{"n_head": 2, "vocab_size": 2048, "positions": "learned+rope", "attn_scale": 0.125, "init_std_o": 0.0695, "seq_len": 384}
Each number is 50 + 15 x the weight over its row's rms, rounded and kept within 0 to 99. Layers, rows and columns count from 0. The size before them is the row's rms in percent of the matrix's.

# q: layer 12 attention query, 128x128, rms 0.056, rows 0-12, columns 0-127
# k: layer 12 attention key, 128x128, rms 0.0561, rows 0-11, columns 0-127
q0 058:32 66 48 40 67 60 40 44 56 54 27 40 32 66 32 46 52 17 35 45 64 39 57 67 54 32 64 78 47 53 25 37 63 38 67 55 11 59 17 64 34 64 67 44 65 52 35 63 73 54 44 55 53 32 66 40 68 48 51 38 62 41 37 47 62 66 50 48 38 40 51 44 38 57 49 67 51 44 48 52 20 43 62 35 76 50 50 61 59 37 94 40 40 37 38 61 33 16 38 57 61 52 41 39 43 52 50 33 54 33 44 49 28 56 05 53 37 62 58 14 46 51 40 68 38 81 35 58
k0 061:73 10 70 66 62 73 54 50 78 44 37 67 48 49 37 67 37 54 47 52 47 34 69 72 44 32 60 70 55 39 57 48 52 43 61 47 68 63 28 36 75 65 38 39 38 51 52 33 32 63 19 51 37 55 49 39 61 38 81 65 55 42 34 67 26 65 50 68 32 58 45 68 43 39 46 61 50 35 42 47 67 69 41 46 69 65 48 42 45 66 09 44 48 53 86 84 16 43 58 57 25 52 59 71 50 56 54 47 30 44 58 48 66 60 62 77 70 54 46 32 72 38 39 33 51 41 52 45
q1 057:80 55 09 44 28 56 74 39 47 46 48 76 51 38 46 48 69 75 45 51 44 51 76 72 42 75 20 31 18 73 66 46 39 64 50 56 42 37 70 52 60 65 46 50 36 38 65 50 48 55 68 56 42 34 70 15 50 60 65 68 30 48 46 42 54 74 50 50 97 45 67 58 33 49 45 73 53 67 31 65 41 51 60 52 41 58 27 53 46 62 52 43 42 27 20 51 42 65 47 62 46 37 54 52 41 48 70 59 52 54 44 62 51 44 71 43 44 71 44 42 64 88 60 63 54 52 75 49
k1 059:41 47 62 40 29 85 32 38 52 58 63 62 54 31 63 37 34 36 37 49 40 50 66 39 47 59 52 45 31 32 52 41 51 58 52 70 53 61 30 38 57 23 66 55 51 46 65 31 38 54 56 30 97 34 65 49 77 76 45 40 51 60 53 47 59 43 76 40 18 80 47 54 52 39 51 69 71 35 65 42 28 56 32 28 74 68 51 58 53 59 40 55 49 58 68 29 20 46 49 68 60 68 69 29 28 65 66 52 63 26 80 43 68 68 35 55 57 25 56 40 54 55 43 70 53 66 59 64
q2 066:25 61 52 71 69 45 44 52 65 61 76 48 39 57 76 57 53 60 56 57 46 61 31 55 46 65 50 29 13 41 44 29 48 37 38 52 51 48 59 52 46 32 41 67 66 32 42 32 33 79 54 32 75 54 51 47 51 53 54 64 12 65 58 31 46 31 45 50 39 47 62 62 38 28 32 50 36 35 54 33 55 83 25 57 30 67 61 63 47 60 57 37 65 62 71 20 58 58 74 28 71 70 44 37 58 49 59 39 61 46 49 38 34 66 48 43 62 42 34 54 44 32 82 23 69 47 09 39
k2 070:44 70 23 64 60 42 59 57 35 52 35 55 65 50 61 49 50 50 58 30 55 51 25 22 38 53 49 37 58 57 47 63 42 61 45 58 36 43 50 62 01 47 29 44 50 97 61 64 38 43 80 73 60 51 70 25 74 58 41 27 26 37 39 41 52 37 63 25 49 37 55 17 62 48 69 48 60 78 61 50 64 39 52 41 40 41 83 44 41 30 73 43 63 39 39 19 48 49 51 61 56 67 44 40 26 54 53 50 76 27 55 47 56 30 53 36 65 47 63 55 50 56 44 72 47 23 54 54
q3 070:59 57 51 54 42 65 41 47 71 60 61 82 39 71 36 78 46 30 78 33 56 45 51 58 64 34 51 47 58 42 75 57 58 51 44 60 94 49 44 54 59 45 71 31 44 66 72 36 34 49 66 47 53 37 24 61 76 62 51 52 46 72 29 58 47 47 55 71 12 64 60 48 76 52 39 56 41 33 36 36 61 53 62 77 37 52 85 29 48 52 42 37 70 28 54 44 42 48 17 49 53 51 48 33 28 56 77 31 58 34 54 60 47 52 52 57 71 24 90 61 56 36 54 53 49 48 47 65
k3 071:34 51 46 51 68 43 27 68 47 71 62 23 46 49 39 71 57 37 75 32 50 68 44 66 49 36 58 58 47 63 46 52 64 68 39 55 37 68 23 27 19 49 55 45 37 61 67 42 08 49 54 67 54 19 57 57 70 50 61 47 52 35 31 64 47 59 69 29 51 32 70 36 25 39 60 40 57 31 38 38 28 57 61 49 48 54 47 72 46 55 24 70 52 43 30 44 48 40 52 63 51 43 43 42 16 99 59 44 58 38 43 64 45 42 36 55 38 42 55 53 80 20 39 53 51 19 47 61
q4 072:53 54 32 29 64 40 37 45 46 64 44 59 74 50 32 62 59 40 37 16 59 29 47 35 53 52 66 45 11 50 72 47 53 31 27 39 54 21 61 40 30 64 52 54 31 65 45 46 72 45 36 41 57 67 40 05 63 74 33 52 44 23 43 43 60 28 35 41 57 49 73 25 65 34 48 45 36 29 44 68 42 68 77 51 27 47 61 28 36 59 80 42 53 37 88 45 43 69 28 63 44 54 27 38 41 46 40 63 65 57 42 58 41 53 65 41 50 54 44 50 32 52 62 78 45 59 57 56
k4 092:23 72 40 57 56 49 54 73 58 78 42 63 39 66 40 35 45 54 66 59 83 62 30 48 68 45 54 53 52 46 51 45 25 45 24 40 36 65 49 53 49 49 80 47 68 73 53 44 30 60 90 30 34 59 41 52 53 48 42 52 36 45 41 28 65 48 47 52 51 45 51 45 51 25 36 27 46 37 59 63 64 44 38 21 42 53 62 47 74 39 57 24 46 58 22 19 58 44 58 40 68 48 50 53 53 82 50 49 66 28 26 59 52 45 29 40 86 40 40 90 65 62 59 50 83 43 39 43
q5 075:47 46 71 57 49 42 57 46 50 49 32 37 59 73 48 42 43 45 55 70 54 48 46 08 50 57 55 38 62 50 69 68 57 48 64 59 48 51 49 45 34 25 50 46 70 74 45 59 56 70 54 26 52 78 46 62 28 25 79 46 49 28 37 58 59 30 51 55 52 46 46 56 57 63 58 63 71 75 65 68 46 50 25 28 49 34 42 40 69 31 45 33 59 58 38 41 32 69 76 33 45 71 49 39 24 26 49 42 44 21 13 38 47 49 40 56 44 00 51 81 61 42 46 40 75 29 50 47
k5 085:77 52 57 41 76 70 34 43 56 13 30 74 80 23 36 69 32 48 58 35 58 63 78 53 45 47 47 58 75 66 49 35 57 39 52 58 48 37 64 46 50 48 53 56 50 57 75 51 57 68 02 41 48 66 37 51 30 29 58 60 51 65 73 62 29 49 53 55 69 41 34 65 51 48 58 44 46 64 25 35 56 38 39 61 77 33 45 48 43 62 41 63 64 66 47 73 63 65 31 56 30 37 54 83 70 27 33 53 45 44 67 40 57 56 41 35 68 74 49 38 26 44 48 31 36 62 46 38
q6 076:43 57 60 84 49 39 38 65 61 71 45 49 37 23 64 55 45 65 21 36 69 51 50 46 34 54 34 40 53 55 49 40 34 70 67 66 46 53 59 41 50 39 43 48 33 22 34 40 83 80 48 40 36 85 52 34 27 65 52 57 35 07 58 43 35 57 46 65 83 58 52 42 62 32 53 39 40 72 38 92 34 45 43 53 41 64 70 45 65 52 25 45 65 71 69 71 55 53 45 50 50 42 49 67 48 52 34 67 53 60 54 44 41 84 39 72 40 33 47 68 29 64 51 60 53 36 48 33
k6 076:44 54 43 49 66 49 56 23 33 28 47 51 75 51 56 75 66 46 37 75 65 46 53 24 39 43 69 68 55 40 46 57 54 60 41 58 84 33 66 63 46 51 34 43 71 34 48 69 47 34 41 51 48 80 50 33 33 51 49 27 66 52 26 74 29 48 36 44 76 60 31 65 61 40 33 31 43 72 46 56 57 44 58 68 51 24 26 58 22 41 49 51 35 50 53 53 48 54 56 43 38 68 10 42 51 40 12 45 65 33 72 56 65 66 56 57 27 32 52 38 21 76 36 44 39 73 39 57
q7 076:53 36 74 52 65 68 32 43 56 55 57 71 33 51 41 76 37 39 63 61 53 48 61 41 55 33 54 52 48 34 44 55 51 40 58 44 70 57 47 60 53 76 43 72 33 31 57 26 52 57 58 49 50 53 23 55 51 67 42 66 56 46 57 77 59 67 77 76 29 55 40 41 88 61 57 47 42 48 37 33 73 45 58 59 54 28 75 51 55 45 31 68 57 39 46 62 64 69 44 31 36 76 39 57 33 28 73 45 46 26 63 48 93 81 38 47 50 21 64 69 32 22 40 42 18 41 36 48
k7 094:50 35 31 27 63 65 27 65 63 53 46 27 74 49 40 54 38 39 43 57 37 64 58 95 79 51 47 52 38 38 29 30 53 41 63 43 56 68 31 51 67 37 41 40 45 38 52 39 55 74 39 45 59 42 27 57 63 61 52 51 44 70 72 48 25 56 47 52 23 41 60 50 31 41 58 30 52 26 59 61 44 61 56 50 76 81 19 61 56 58 34 86 36 42 46 78 39 46 59 55 53 39 58 67 39 58 33 45 56 34 52 46 31 37 21 47 41 51 36 20 35 12 63 33 40 52 52 73
q8 074:48 29 72 32 39 35 57 25 59 49 46 64 46 48 15 35 22 44 68 56 71 44 29 44 43 08 78 45 28 49 58 48 33 38 46 25 43 56 67 59 45 74 46 63 67 57 56 64 57 53 56 37 41 77 41 19 48 74 43 27 58 49 29 33 78 34 56 56 45 56 41 18 63 67 44 41 47 49 41 65 48 49 37 58 54 35 59 38 51 63 66 41 19 62 56 67 26 47 63 38 59 53 25 32 44 56 48 40 53 64 41 87 60 58 78 44 53 43 36 66 68 74 45 42 66 57 42 65
k8 081:62 43 68 63 57 56 32 41 48 86 77 61 48 36 64 56 54 46 72 56 39 43 47 53 54 47 18 33 38 35 67 60 63 36 58 53 41 55 53 37 57 63 39 34 41 47 84 51 20 50 44 52 51 52 52 35 49 30 48 60 80 42 66 74 45 25 36 59 38 56 53 58 59 52 72 53 37 25 52 37 46 88 44 36 46 99 40 42 52 56 36 72 28 45 35 48 56 37 44 52 36 40 59 31 52 73 24 50 50 43 50 38 38 54 22 59 60 66 64 81 65 43 23 78 48 57 59 43
q9 075:76 26 51 29 51 46 73 33 35 33 29 56 64 36 52 63 35 61 44 47 62 45 57 44 13 61 35 63 46 80 65 51 58 42 70 64 54 31 36 44 10 59 53 56 36 73 51 22 35 41 67 39 51 42 46 61 45 28 44 39 37 13 57 39 46 32 38 32 46 33 59 36 59 55 46 51 60 35 62 46 44 56 58 64 68 42 29 42 42 46 56 81 46 38 57 44 18 39 67 80 42 56 59 34 24 54 48 37 58 18 55 24 79 47 54 17 58 38 48 70 55 45 62 62 50 58 57 35
k9 077:44 83 43 74 19 46 72 48 78 51 30 54 91 42 65 46 33 85 52 65 44 48 50 48 47 62 32 39 50 68 69 35 41 68 51 45 58 23 46 67 50 30 68 67 52 49 65 47 78 39 49 52 59 71 60 52 38 52 64 42 14 43 41 35 34 54 60 33 65 64 48 60 53 39 55 44 32 57 62 66 60 29 62 54 26 34 45 33 39 39 78 33 50 38 46 40 60 68 48 68 51 68 48 72 74 33 44 66 47 36 56 52 52 37 67 84 27 28 62 24 41 61 67 53 53 50 68 48
q10 096:42 49 31 63 23 34 55 56 46 63 21 15 33 51 55 47 49 61 45 36 35 41 52 51 71 73 12 18 64 36 58 73 59 48 44 66 67 55 56 60 81 37 42 41 42 53 69 68 40 60 59 54 52 46 52 46 40 39 53 47 54 57 61 31 38 37 46 72 40 60 48 49 49 47 77 59 61 73 27 58 54 53 59 00 22 60 56 41 71 59 26 49 53 54 42 38 57 72 53 65 49 59 53 46 50 70 49 27 51 66 46 70 33 13 44 53 25 66 52 43 70 29 32 43 41 36 42 23
k10 095:17 53 47 69 38 36 62 47 34 48 52 49 40 23 61 36 35 64 17 56 55 36 39 26 49 72 38 48 58 60 56 62 35 19 29 21 42 66 64 56 37 54 43 64 64 59 62 66 61 37 74 87 47 38 53 53 49 46 10 54 32 66 49 65 65 64 49 64 77 72 41 42 58 58 36 60 58 42 61 80 65 32 38 53 51 40 50 37 47 37 45 32 54 36 54 50 58 56 79 43 41 64 62 40 52 78 71 47 28 70 62 49 47 66 61 63 44 41 41 70 37 71 50 65 69 69 13 43
q11 071:42 78 47 56 47 47 62 30 82 75 66 38 59 36 39 59 57 22 60 51 44 42 64 36 71 31 38 54 41 47 28 65 70 54 56 79 71 52 41 63 41 72 31 50 62 58 81 27 51 61 75 51 59 49 48 48 49 77 58 47 16 57 57 47 56 63 63 56 33 49 54 58 57 49 19 56 44 48 65 81 43 22 34 57 62 26 48 40 48 31 69 32 45 61 85 33 40 64 27 31 79 52 42 38 13 42 75 59 55 64 52 66 35 54 48 52 62 48 59 65 33 35 47 39 63 46 53 44
k11 083:50 68 44 62 77 57 20 52 52 48 61 39 64 46 42 80 41 49 66 15 46 50 65 45 67 53 20 53 64 35 30 26 65 45 52 64 35 51 19 66 35 75 57 54 36 65 42 23 15 62 64 94 54 39 51 27 71 70 49 43 53 60 58 33 53 36 69 39 18 60 67 57 58 54 55 63 61 51 40 44 29 43 47 40 43 68 42 53 22 29 32 41 36 41 41 41 53 21 66 65 30 62 61 54 47 39 46 45 64 36 31 42 31 46 36 44 61 58 61 37 54 69 44 57 31 50 70 49
q12 079:91 58 62 56 49 57 53 34 28 22 29 63 54 52 61 57 67 49 53 56 40 39 61 57 29 35 32 34 38 78 28 72 49 46 65 37 48 82 51 43 52 56 64 64 43 54 37 41 64 54 41 56 48 71 53 43 37 62 53 51 47 41 31 56 86 48 36 63 39 61 67 41 52 66 37 54 45 59 26 49 54 47 59 57 56 75 40 50 63 25 68 73 66 45 21 69 42 46 87 75 35 33 64 52 21 63 52 65 68 47 53 20 49 55 71 56 37 50 62 22 88 58 60 48 69 37 44 34